config = dict(
    vocab_size=512,
    norm_place='pre',
    init_std_up=0.0551,
    warmup_steps=51,
    train_tokens=214400000,
)
Each number is 128 + 24 x the weight over its row's rms, rounded and kept within 0 to 255. Layers, rows and columns count from 0. The size above them is the row's rms in percent of the matrix's.

# layer 2 MLP up, 640x160, rms 0.0553, rows 576-639, columns 80-119
size [112 100  80 101 100  91 105 101 127 108  83 104 101  86 104  92  97 103  86  94  97 125 108 123  83  96 103 118  98 108  94 100 100  82  93 103 105 109 103 104  92  90 105  94 116 118 102  95 115  92  83 102 112 108 122  97  91  82 117 104  79 114  90  84]
[[135 137 108 123 101 129 108 149  87 115 150  92 105 147 113  84 125 121 135 159 145 125 145 168 116 165  72 116 144 144  89  96 117 109 132 157 116 110 121  82]
 [140 168 102 173 115 139 160 134 139 133 128 134 116 116 114 142 127 139 181 135 119 108 141  81 146 155 110  96 103 139 131 170 142 174 159 113 113 106  95 113]
 [109 159 154 172 132 122 109 132  96 145 128 121 144 105 128 161 139  97 126 133 138  82 122  66 104 132 121 132 113 139  87 155 145 182  90 193 123 106 139  65]
 [112 129 125  97 119 121 122 147 125 103 162 106  84 127 153 109  96 114 133 146 115 163 122 183 130 117  93 139 105 157 109 100 151 138 119  94 169 117 125 151]
 [ 99 100 168 120  84  85 134 138 134 145 125 132 155 125 124 134 152 135 137 126 128 103 134 163 151 193 129 132  96 149 171 145 144 105 157 133 148 146 144 118]
 [110 124 127 137 116 106 108 158 106 129 129 126 143 143 158 133 117 144 107 113 128 116 168 140 140 166 160  72 107 121 127 131 159 132 129 100 151 122 163 110]
 [153  83 146 122 102 177 108 126 120 181  98  94 144 130 129 111 132 121 165 158 111 153  92 172 176 118 144 133 180 121 137 152 134 117 141 152 120 113 131 160]
 [148 140  92 135 149 141 159 103 139 106 120 137  84 164 141 157  70 145 127 155 105 178 134 149 120 115 133 120 174 120 173 126 162 122 118 135 141 117 136 136]
 [127  99 152  94 117 163 117 149 115 185 102 102 171 105 133 120  88 158 182 164 109 159 101 108 168 128 155  59 141 166  94 186 154 117  85 124 111 149  92 143]
 [113 161 119 160 140 105 119 129 153  95 120 121 153 166 131 177 111 157 127 135 125 120 132 186  96 149 161 145 106 124 138 113 139 158 125 136 118 139 129 134]
 [104 148 138  94 161 129 108 132 132  99 144 121 101  91 144 157 139  94 123 116 140 144 109 134 134 130  64  71 135 130 122 168 142 135 101 107 116 107 160 132]
 [165 168  79 131 139 143  94 105 187 161 128 139 146 148 129 103  95 141 157 123 110 119 126  93 101 132 127 129 115 107 174 141 154 131  94  94 150 117 113 135]
 [109 132 123 126 116 111 105  87 132  54 143  94  82 125 118 107 102 153 149 118 143 100 179  99 139 129 111 117 124 140 122 130 134 135 160 128 127 113  94 136]
 [122 133 131  83 193  58 102 133 145 135 158 128 123 135 136  96 109 147 110 124 151 113 124 139 134 155 160 121 165 118  83 151 137 100 108  84 130 115 146 134]
 [ 97 138 121  96 117 131 115 135 144 143 144 120 118 128 121 130  82 138 148 132 106 116  82 125 124 134 109 120 133 149  99 102 151 126 130 103  66  95  99 134]
 [131  96 124 139 129 123  87 118 128 139 105 152 159 145  98 115 146 117 126 122 116 128 170 108 132 146 184 108 106 127 131  69 135 175 137 134 118 148 138 162]
 [107 154 158 161 117 157 137 177 164  90 147 119 115 156 123 110 160 163 128 121 112 108 110 122 131 118 159 157 116 146 137 144 120 121 165 148  97 117 139 164]
 [ 89 140 120 117 148 128 142 151  86 107 142 152 124 118 121 129 146 126 121 128 129 137  82 102 146 145 141 106 103 159 133 151 122 109 154 107 111  90 133 140]
 [125  85 112 137 140 140 125 144  97 139 104 144 136 128 107 113 144 121 134 135 158 138 174 182 148  86  83  97 137 113 160  99  87 109 129 153 115 100 151 141]
 [114  98 139  85 162 143 196  90 153 105 101 131 131 132  91 128 121 112 127 137 165 141 128 167 169 130  92 106 179 113 106 112 138 154 142 136 135 116 162 111]
 [135 148 147 135 113 116 161 133 110  94 147  97 114 187 144 107 135 166 100  65 119  74 168 133 130  98 147 138  93 131 119 124 138 164 131 140 124 133 114 128]
 [108 167 101 135 148 112 134 110 114  38 114 143 111  95 133 121 128 108  83 122 159 128 132 123 105 150 136  79 131 135  88 117 146 161 167 145 115 128 116 151]
 [126 108 108 111 123 108 118 106 119  65 125 113 135 112 106 137 147 139 124  89 127 113  91 107 130 121 141 160  81 103 134 140 178 153 114 112 145 134 150 109]
 [123 136  79  94 143 111 119 123 109 120 148  86 133 152 149 190 126 177 126  93 108 135 115  94 119 126 125 136 103 145 108  98 118 160 135 166 155 128 123 125]
 [102 155 119 112 108 123 119 106 120 137  96 136  82 137 145 147 117 153 147 133 150 146 147 131 123  95 114 178 109  97 131 145 142 110 134 136 122 129  64 153]
 [130 148 129 135  73 107 141 123 152 129 147 104 113 117 131 138 128 164 113 152 164 163 167 128 105 119 122 106 132  79 140 123 145 108 142 137 113 100 135 119]
 [133 116 128 158 152 117 147 132 125 108 134 140 126 143 134 157 119 122 123 136 121 119 115 128 150 143 136 108 133  88 134 133  93 137  71  84 118 113 146 141]
 [121 111 118  91  87 170 129 158 101 124 167 131 101 127 152 118 116  92 116 114 134 105 139 143 122 112 117 175 139 110 127 143 102 160 114  77 132 153 144  91]
 [132 166 131 102 119  99 133 151 142 112 109 125 114 122 112 146  98 192 146 104 117 112 163 140 166 120 103 128  73  88  90 113 128 133 136 108 128 145 176 108]
 [146 117 119 115 132 155 115 141 103 108 124  98 157 122 169 166  69 104 138 135 132 117  95 130 151 103 153 125 125 179 126 116 141 124 136 120 156 134 132 118]
 [ 68 144 110 143 179 114 138 131 154  88 120 119 113 108 113 110 121 159 110 120 115 128 146 132 146 104  84 114 138 118 159  92 138 118 120 106 166 123 113 125]
 [133 170 123 122 145 106 149 114 126 133 124 122 114 100  93 175 164 143 108 122 123 110 114 114 155 106 143 164 136 110 134 122  93 117 136 116 153 105 185 156]
 [115 125 101  89  94 130 107 146 100 136 103 160 136  96 155  98 118 115 122 114 116 111 176 138  98 104  87 118 153 142 178 155 111 143 169 117 113 130 125 142]
 [101 120 116 116 118 110 150 121 133  99 166 115 133 145 128  98 113 160 142 116 166 168 154  99 126 136 116 106 117 125 164 144 144 134 129 102 144 129 140 150]
 [121 167  89 121 133 143  97 100 124 156 107 157 114 150 137 161 161 105 118 119 143 135  83 160 144 157 151 143 135 121 131 103 150 134 126 134 145 132  95 133]
 [137 165 136 132 148 155 108  99 106 141 123 119 110 142  88 132 109 150 149 148 164 103 159 103  94 132 101 120 136 137 116 106 168 160 111 101  92 125 145 119]
 [ 81 125 112 184  78 122  95 115 116 144 105 124 142 166 112 115  90 178 152 143 125  94 137 118 137 145  99 113 123 111 131 127 156  95 164 160 123 161 117 140]
 [ 90 141 136 163  95 118 119 118 133 102  94 132  98 156 113  86 109 116  97 165 132 107 129 169 111 138 137 111  74 117  97 130 138 111 149 117 127 131 118  96]
 [152  96  93 120 114 118 138  94 125 126 150 117 141 128 116  93 130  84 137 115 140 148 108 141  77 108  89 135 107 161 144 152 140 143  98 122 118 137 142 184]
 [120 145 116 194 106 111 106 159 149 125 121 129 160 143 127 114 104 129 138 169 148 159 124 104 115 143 101 133 164 144 111 120 134 147 105 143 126  97 135 148]
 [109 196 118 112 114  89  89 170 116 162 103 153 122 118 117 131 101 160 155 110 137 168 130 146 183  95 156  86 171 112 113 185 135 108  91 116 114 128 145 127]
 [123 147 133 143 129 130 112 156 131 144 112 159 148 145 117 116 129 115 148 124 144 121 137 125 126 162 116 140 141 143 103 117  91 146 106 138  88  96 103 148]
 [144 167 127 110 141  92 114  84 120 184  93 123 146 159 149 130 151 145 157 155 146 139 160 119 143 112 124 113 110  82 116 160  90 121 100 177  94 110 108 139]
 [142 118 140  77 139 123  90 169 118  95 113 115 125  88 114 131 150 132 147 161 136 147 159 121 120 139 126 101 142 136 129 114 128 139 162  96 158 120 142 116]
 [133  88 151 137 124 105  87 106 139  91 145 121 133  78 118 138 141 135 143  87 156 117  91 119 143 131 123 167 132 195 123 140 157 132 142 147 138  98 155 136]
 [112 171  97 115 126 162 114 101 135 177 161 164 123 135 121 122 131 133 132 132 124 118 154 135  97 127 102  65 150  99 107 145 141 103 155 133 117 112 102 149]
 [121 103 149 114 143 106 123 125 117 134  98 149 176 124 112  83 155 100 120 114 146 115 121 142 124  99 123 122  88 168 111 129 144 151 144 142 159 141 152 121]
 [130 146 126 144 138 107 116 155 128 118 117 117 128 155  96 125 121 118  90 132 117 150 151 115 116 151 115 125 127 152 138 119 125 120 174 108 165  94 134 140]
 [ 91 121 123 132  97 122 111 105  56 116 124 158 104 129 117 102 110 133 129 182 144 123 162 124 161 158 146 122 104 153 113 138 127 147 149  82 119 129 119 168]
 [140 166 134 113 154 129 140 148 131 178 106 124 139 147 110 126 188 137 163 140 143 131 180 131  98 128 162 103 111 135 121 147 148 141 102 120 130  87 110  88]
 [111 125 133 103 180  91 130 167 127 105  99 113 127 139 145 143 141 119 146 122 117 130  95 128 149 118 144 157  99 173 155 134 125 113 148 140 113 143 144 161]
 [156 157 117 120 104 120 106 119 143 115 126  78 130 123  94 152  90 161 135 146 136 163 156 159 111 110 117 184 145 178 116 123 140 118 130 170 125 121 112 142]
 [ 78 177  88 112 109 123 125 155 102 120 134  77 132 139 129 146 129 153 151 153 118 132 136 107 117 142 131  98 131 101 189 115 143 171 115  91 161 140 108 139]
 [114 132 122 120 131 120 135 143 130 131 111  89 152 150 103 153 161 124 198 153 176 138 142  55 187 124 136 148 109 139 156  96  89  96 161 124 104  98 117 116]
 [112 123  96 149 122 107 119  86 119 112 132 118 127 140 166 137 139 109 110 121 100 155 115 102 112 136  98 130  97 150 174 123 190 123  91  92 109 153 156 132]
 [136 154 129  90  94 137 142 136 150 111 153  92 138 195 135 133 138  99 136 116 149 146 146 110  92 111 131 159 112 134 120 116 113 160  87 137 103 131 130 154]
 [139 127 101 153 143 109  82 136 125 144 135 108 134  99 122 116 180 101 141 138 144 146 139 108 165  95 133 109 136 110 128 105 142 109 154 120 127 110 140 145]
 [137 112 132 138 126 110  70 142 137 160 139 140 151 133 125 172 118 109 134 180 143 150 121 111 135 138 103 157 157 123 143 129 120 104 101 151 108 168 173 149]
 [ 97 146 137 133  85  94 114 144  96 142 152 150 101  94 138 137 150 153 154 122 165 109 143 114 113 144 113 128 130 129  88 115 145 126 119 153 141 158 152 133]
 [135 197  79 132 119 108 121 136 160 133 119  98  95 139 163  99 130 119 111 138 169 146 147 140 146 145 142 148  91 137 118 155 129 102 106 121 145  95 111 115]
 [ 79 140 155 125 104 109 122 127 118 136 144  59 181 150 159 120 165 129 116 135 154 119 118 135 157  90  89 166 102 127 117 137  74 110 115 123 128  84 139  92]
 [152 154 148 121 139 126 114 126 131 102 106  88 156 131 122  85 102 142 140 119 175 101 136 120 157 136 126 127 131 114 108 158 133 106 109 163 161  98 142 109]
 [132 137 182 128 156 127 153 106 124 138 115 167 114 137  92 121 115 155 124 106 156 125 110 157 155 109 141 118 142 107 126 128 133  97  91 129  90 138 128 139]
 [ 92 110  94 155 144  99 134 100  90 153 139 164 139 134 163 120 120  96 146 126 135 117 117 113 194 140 134  98 159 119  98 139 181 126 138 104 146 156 107 133]]
# layer 2 MLP down (transposed), 640x160, rms 0.055, rows 576-639, columns 80-119
size [117 102  79  93 112 103 102 105 126 110  84 107  88  80 105  99  95  90  97 104  97 117 116 122  92  98 115 115 112 108  85 108 103  81  85 107 115 118 101 104 103  97  90  98 122  89 102  96 124 102  77 108 104 110 116 105  94  87 116 106  82 107 100  92]
[[ 97 131 119 119 140 146 135 119 146 137 118 141 107 120 134 163 166 134 117 136 115 138 143 102  98 133 144 148 120 106  86 145 107 158  95 159  91 161 144 114]
 [129 113 133 113 145 131 173 124 157 129 150  94  90 159 145 137 155 161 122 118 121 121 141  74  97 129 142 172 132 128  97 114 153 100 121 155 101 137 136  97]
 [128 163 150 120 131 101  97 113 117 117 104  99 129 153 148 126  87 122 152 123 139  97 125 140 141 167 132 110  87 136 147 100 165 176 130 114 127  91  89 148]
 [168 145 147 179 133 124 125 132 160 135 119 139 146 172  80 143 179 145 134 136 118 129 110 111 125 134 111 154 136  97 162 135 135 172 121 167 106 159 147 118]
 [127 116 140 121 102 107 181 126 134  95 103 119 122 138 122 127 151 151 114  98 131 110 100  98 105 122 101 108 127 107 141  96 158  95  75 165 136 139 115 119]
 [115  97 137 137 102  54 154  71  93  94 138 131 117  74 136 174  90 117 163 143 140 163 131 111 118  91 116 119 139 132 129 151 166  98 133 131 114 146  65 123]
 [137 141 104 153 153 136 110 124 130 164  94 158 171 106 136 113 159 150 133 139 125 181 161 134 142 126 127 160 118 167 141 109 121 111 102 101  52 156  87 108]
 [ 77 131 129  93 127 114  84 149 134 132 141 126  89 141 113 151 128 161 108 171 119 124 176 157 105  94 122 132 129 153 111 154 153 106 105 123 152 156 144 115]
 [150 106 115 140 140 141  85 172 135 100 137 102 173 130 128 175 122 133 109  88 141 140 131 151 127 126 105 140 116 172 109 119 115 145 101 127 135 140 133 101]
 [109 113 152 113 158 121  80 150 119 131 144 125 137 128 111 156 160 131 108 126 127 132 142 147 130 126 144 146 180 122 145 136 127 130 105 105 116 169 133 152]
 [147 146 112 178 109 113  86  99 118 129 147 114 103 153  92 138 115  81 131 173  87  59 139 109 155 133 135 128 128 114 155 118  88 102 106  90 120 102 104 133]
 [149 138 152 100 115 135 143 174 134 156  96 121 155 121 143 158 152 120  99 156 121 140 124  87 115 164 148 143 126 125 167 146 115 142 120  98 128 107 181 113]
 [139 137 104 142 131 110 155 157 152 138  93 156 153 125 156 129 134 161 130 135 135 162 129 163 100 168 181 125 118 135 119 138  84 152 103 128 138 123 185 112]
 [118 160 154  94  94 172 172 106  82 135 138 157 147 134 117 147 152 126 161 145 131 141 127 140 167 117 152 178 130 152 166 106 151 140 119 154 149 137 124 135]
 [126 124 131 110 114 135 126 139 123 108 106 141 138 119 129 125 122  98 165 151 103 117 127 132 144  69 158 159 128 105 114 114 155  95  76  86 115  85 144 155]
 [109 123 127 154 100 165 154 124 127 121 104 168  74 114 103  90  94 144 115 103 135 114 142 151 157 114 134 120 114 162 146 150 126 143  80  72  98  96 135 120]
 [ 94 110 133 104 103 165 148 111  90 157 137 117 106 169 132 102 105  95 140 155  77  91 111 152 133 122 149  84 113 146 128  97  79 110 148  64 112 106 126 119]
 [101  98 148 168 138 149 122 130 121 108 152 113 120 112 146 124 132 121 101 148 159 125 170 157 130 119 134 142 131 151  88 110 117 141  99 128 112 152 124 120]
 [108  84 164 152 131  98 190 150 157 128 139 124 112 157 160 135 142 138 155 129  94 128 106  98 143 116 139 115 123 149 144 100 142 175 174 134 143 110 154 120]
 [126 131 143 142  98 129 126 143 171 139 115 113 117 134 165 113 100 127 149  92 113 179 143 132 107 138 119 145 123 115 111 101 183  70 128  99 121 115  89 111]
 [155 148 113 135 100 137 118 126 143 144 149  75 142 137  85 129 157  80 124 140 131 110 104 133 132 135 179 166 141 109 129 117 116 111 162 153 123 139 110  88]
 [ 93 118 152 140 104  84 127 154 156 103 143 111 124 123 176  95 116 149  98 155 153 161 137 143 105 105 130 159 127 138 156 141 165 138 171 130 100 150 122 134]
 [104  95 119 126  82 138 112 100 120 177 101 152 131 100 124 115 130 123 152 110 163 168 122 110  80 136 147 127 100 158 135 143 135 116 140 165 127 131 132  95]
 [103 131 150 117 153 108 116 164 154 138 164 108 111 151 139 161 111 155 148 160 105  23 103 119 106 132  81 132  96 111 175 105 133 129 140 114  94 130 149 103]
 [165 142  90 122 118 145 108 146 154 136 147 127 130  64 122  63 127 111 133  92 140 155 148 109  69 136 137  64 156 148 114 160 104 145 143 130 136 139 121 140]
 [121 134 101 137 137 137  90 106 177 129 129 142 144 102 154 114 106 140 121 113 182 125 143 154 155 120 126 101 125 103 173 113 176 118 149 109 109  82 146 114]
 [ 65 123 108 116 151 105 128 146  84 145 164 128 101  95 125 115 115 127 101 154 121 102 175 153 145 113 144  84 125 197 125 132  76 145 134 142 109 138 138 128]
 [120 113 144 133  77  66 102 122 121 137 126 130 140 137 143 111 135 134 134 137 136  96 132  80 110 105  82 145  81 110 129 103 136  91  91 132 139  86 140 128]
 [122 155  83 142 119 112 140 151 108 129 144 108 133  96 122 128 174 144 135 121 124 181  86 158  90 139  96  77 196 134 119 139 142 181 136 130 158 107 117 171]
 [111 179 127 146 112 137 126 120 142 176 165 158 147  89 103 159 108 172 114 125 167 146  97  96 147 114 135 150 138 126 123 152 138 150  98 106 155 141  96 118]
 [156 125 130 154 141 140 103 124  59 139  94 129 117 123 150 135 181 146 158 112 138 169 123  87  96 109 166 125 105 121 130 143  67 166 156 148  54 172 121 128]
 [137 115 131 135 141 154 156 133  91 126 164 115  97 152 130  90  70 157 136  98 114 119  63  70  98 146 136  86 115 114 102 129 118 117 162 135 144 129 136 159]
 [103 132 169 106 124 108 147 135 161 160 114 132 112 150 134 155 123 146 128 126  88 124  96 139 125 135 110 118 128 138 124 180 122 150 152 146 136 167 141 146]
 [150 140 146 116 166 163 137 110  59  91 141 145 165 157 118 153 123 120 123 151 118 173 104 135 150  84 131 165 159  87 107 171 130 122 110 121 135 129  89 131]
 [128  96 134 106 145 135 126 152 132  85 121 126  98 113 122 119 120 113 126 128 140 100 167  88 129  97 119  63  68 136 113 115 153 105 139 103 129 102 164 137]
 [181 114 111 148  80 139 140  93 104 171 138  97 134 122 151 104  90 109  90 148  99 150 142  99 119 107 147 143 144 101 137 143 126 141 115 134 116 132  97 115]
 [135 126  95 130 156 141 132 105 118 106 114 162 142  82 134 138 159 138 106 107 128  91 117 134 124 130 138 156 146 144 124 122 108 103 147 140 155 160 130 130]
 [147 154  90 110 126 123 180 155 153 129 120 115 137 121 153 115 106 139 110 127 133 123 180 100  96 137 198 138 110 149  81 118 113 128 160 147 173 166 136  76]
 [145 120 137 119  89 182 101 107 133 118 162 101  80 116 108 153 123 113  90 191 117 128 130 108 121 166 135 130 156 109 141 152 114 147 186  87 134 107 147 140]
 [138 146  77 114 148 145  92 168  74  84 146 109  97 103 169 130 114 116 130 170 129 129 121 125 145 153 162 137 111 134 124 114 126 134 127 103 110 148 151 168]
 [114 114 141 131 118 134 148 123 131 161 132 100 140 159 154  94 152 126 167 116  51 166 150 163 113 165 135 127 118 138 143 100 107 121 124 113 159 117  87 136]
 [144 150 129 143 111 127 126 155 105 118 156 104 108 139 138  99 121 130 145 114 130 114 100 132 148 124  89  83 129 102 115 124 113 133 166  67 167 162 125 110]
 [ 86  69 114 125 121 143 134 153 107  73 166 145  89 117  90 130 113 105  81  96 125 151 145 131 124 158 131 117 132 137 152  91 133 126 184 107 161 145 132 106]
 [152 137 117 132 111 140 143 138 147 155 133 117 124 166 118 173  94 102 118  84 126 173 135 109  96 179 120 123 155 121 111 139 127 114 113 154 122 126 176 115]
 [159 131 168 150 143  84 149 158  99  90  82 138 130 141 145 129 181 126 138 138 146 189 140 147 149 127 182 138  83 151 129 150 176 115 156 147 116 112 153 106]
 [123  85 179 115 124  91 151 123 122  81 100  95 125 129 116 123 111 118 137 130 142 125 113 149 131 146 163 213 125 121 160 137 131 129 109 121 125 154 136 105]
 [157 149  98 104  86 136 162 131 130 135 137 122  86 141 168 150 143 147 133  97 125 144 171 127 104 114 102 122 140 122 115 134  84 124  80 157 104 129 125  96]
 [120 113 114  99 108 136 151 136 133 119 115 112  93 125 116 115 112 119 135 130 184 109 130 117 111 178 124 109 142 159 136 114  83 127 117 115 158 144  76 166]
 [128 126 138 123 137 125 117 124  77 107 131 117  91 120 162 140 145 153 140 189 107 129 103 100 148 157 136 115 142 106 130 139  96 147 135 180 118 113 116 134]
 [137  89 119  84 115 185 156 148 158 154 145 119 144 159 127 110 119 147  79 115  97 143 114 116 132 160 146 108 123 141 121 122 104 136 153 145  83 143 150 105]
 [113 117 129 124 130 165 140  97 147  94 151 104 113 111 129  91 137 135 107 140 155 106 145 107 106  97 152 131 118 110  95 118  61 155  90 141 141  52 106 132]
 [ 88 192  80  63 125 156 132 142 120 185 106 151 128 158 141 176 157 119 131 135 135 136 123 131 136 139 134 181  75 102 115 120 115 142 144 154 120 179 167 118]
 [174  75 133 179 172 144 154  65 156 157 123 143  95  99 133 122 150 110  97  96 123 150 146 129 103 117 136 122 132 134  83 133 109 108 129 151  41 156 153 110]
 [108 144 150 156 101  99 134 102 164 128 114 119 147 150 116 141 187 177 124 120 117 104 105  95 150 138 123 120 153 135 147 166 156 170 149 139 161 153 164 135]
 [138 100 151  82 103 130 112 127  86 133 193 110 124 169 118 135 120 150 117 138 140 146  79 118 137 127 128 102 127  97 147 157 115  93 141 116 109 123 123  85]
 [103 119 102 144 130 131 114 120 153 120 140 112 122 122  97 141 147 113 156  83 125  95 135 181 147 121  96 193 128 107 117 120 167 144  97 102 101 159  91 167]
 [123 113 128 161 160 150  92 129 112 113 123 145 141 146 103 119 128 110 137 149 152 139 117 115  87 136 168 114 195 165 146 132 135 156  94 115 134 143 138 132]
 [ 88 131 113 143 105 184 163 149 138 154 147 133  90 112 156  93 138 141 175 157  86 140 108 134 111 142 198 109 121 107 119 133 130 128  94 119 151 123 126 135]
 [157 110  93 134 127 128  81 171 134 141 132 162 157 134 126 128  96 118  92 157 138 142 141 143 150  71 106 136 125 122 122 105 102 106  83 113 144 123 108 116]
 [134 117 114 134 101 135 135 136  92 177 158 123 116 118 191 163 153 131  98 136 130 200 148 126 135 103 126 107 122 118 104 122 107 141 118 108 143 110 145 112]
 [187 110 145 143 103 156 129  80 173 153 121 142 122 126 112 119 107 130 117  92 135 131 146 105 122 104  98 153 145 138 140 114 110 122 103 127 136 132 183 104]
 [132 126 147  98 120  85 138 150 166 147 100 138 157  78 124 165 118 180  78 163 100 107 141 125 141 127 141 119  87  87 125 151 116 135 150 142  96 147 149 132]
 [106 141 103 142  96 170 166 138 123 164 154 148  95 162 149 117 163 139 150 118 123 123 150  80  88 178 175 122 165 166 144 153 115 174 131 125 153 115 107 125]
 [139 191 170 132 121 134 121 111 134 105 168 175 140 119 145 112 143 156 138 160  98 124  86 117 113 136 145  83  86  98 155 131 118 128 116 129 123  87 132 125]]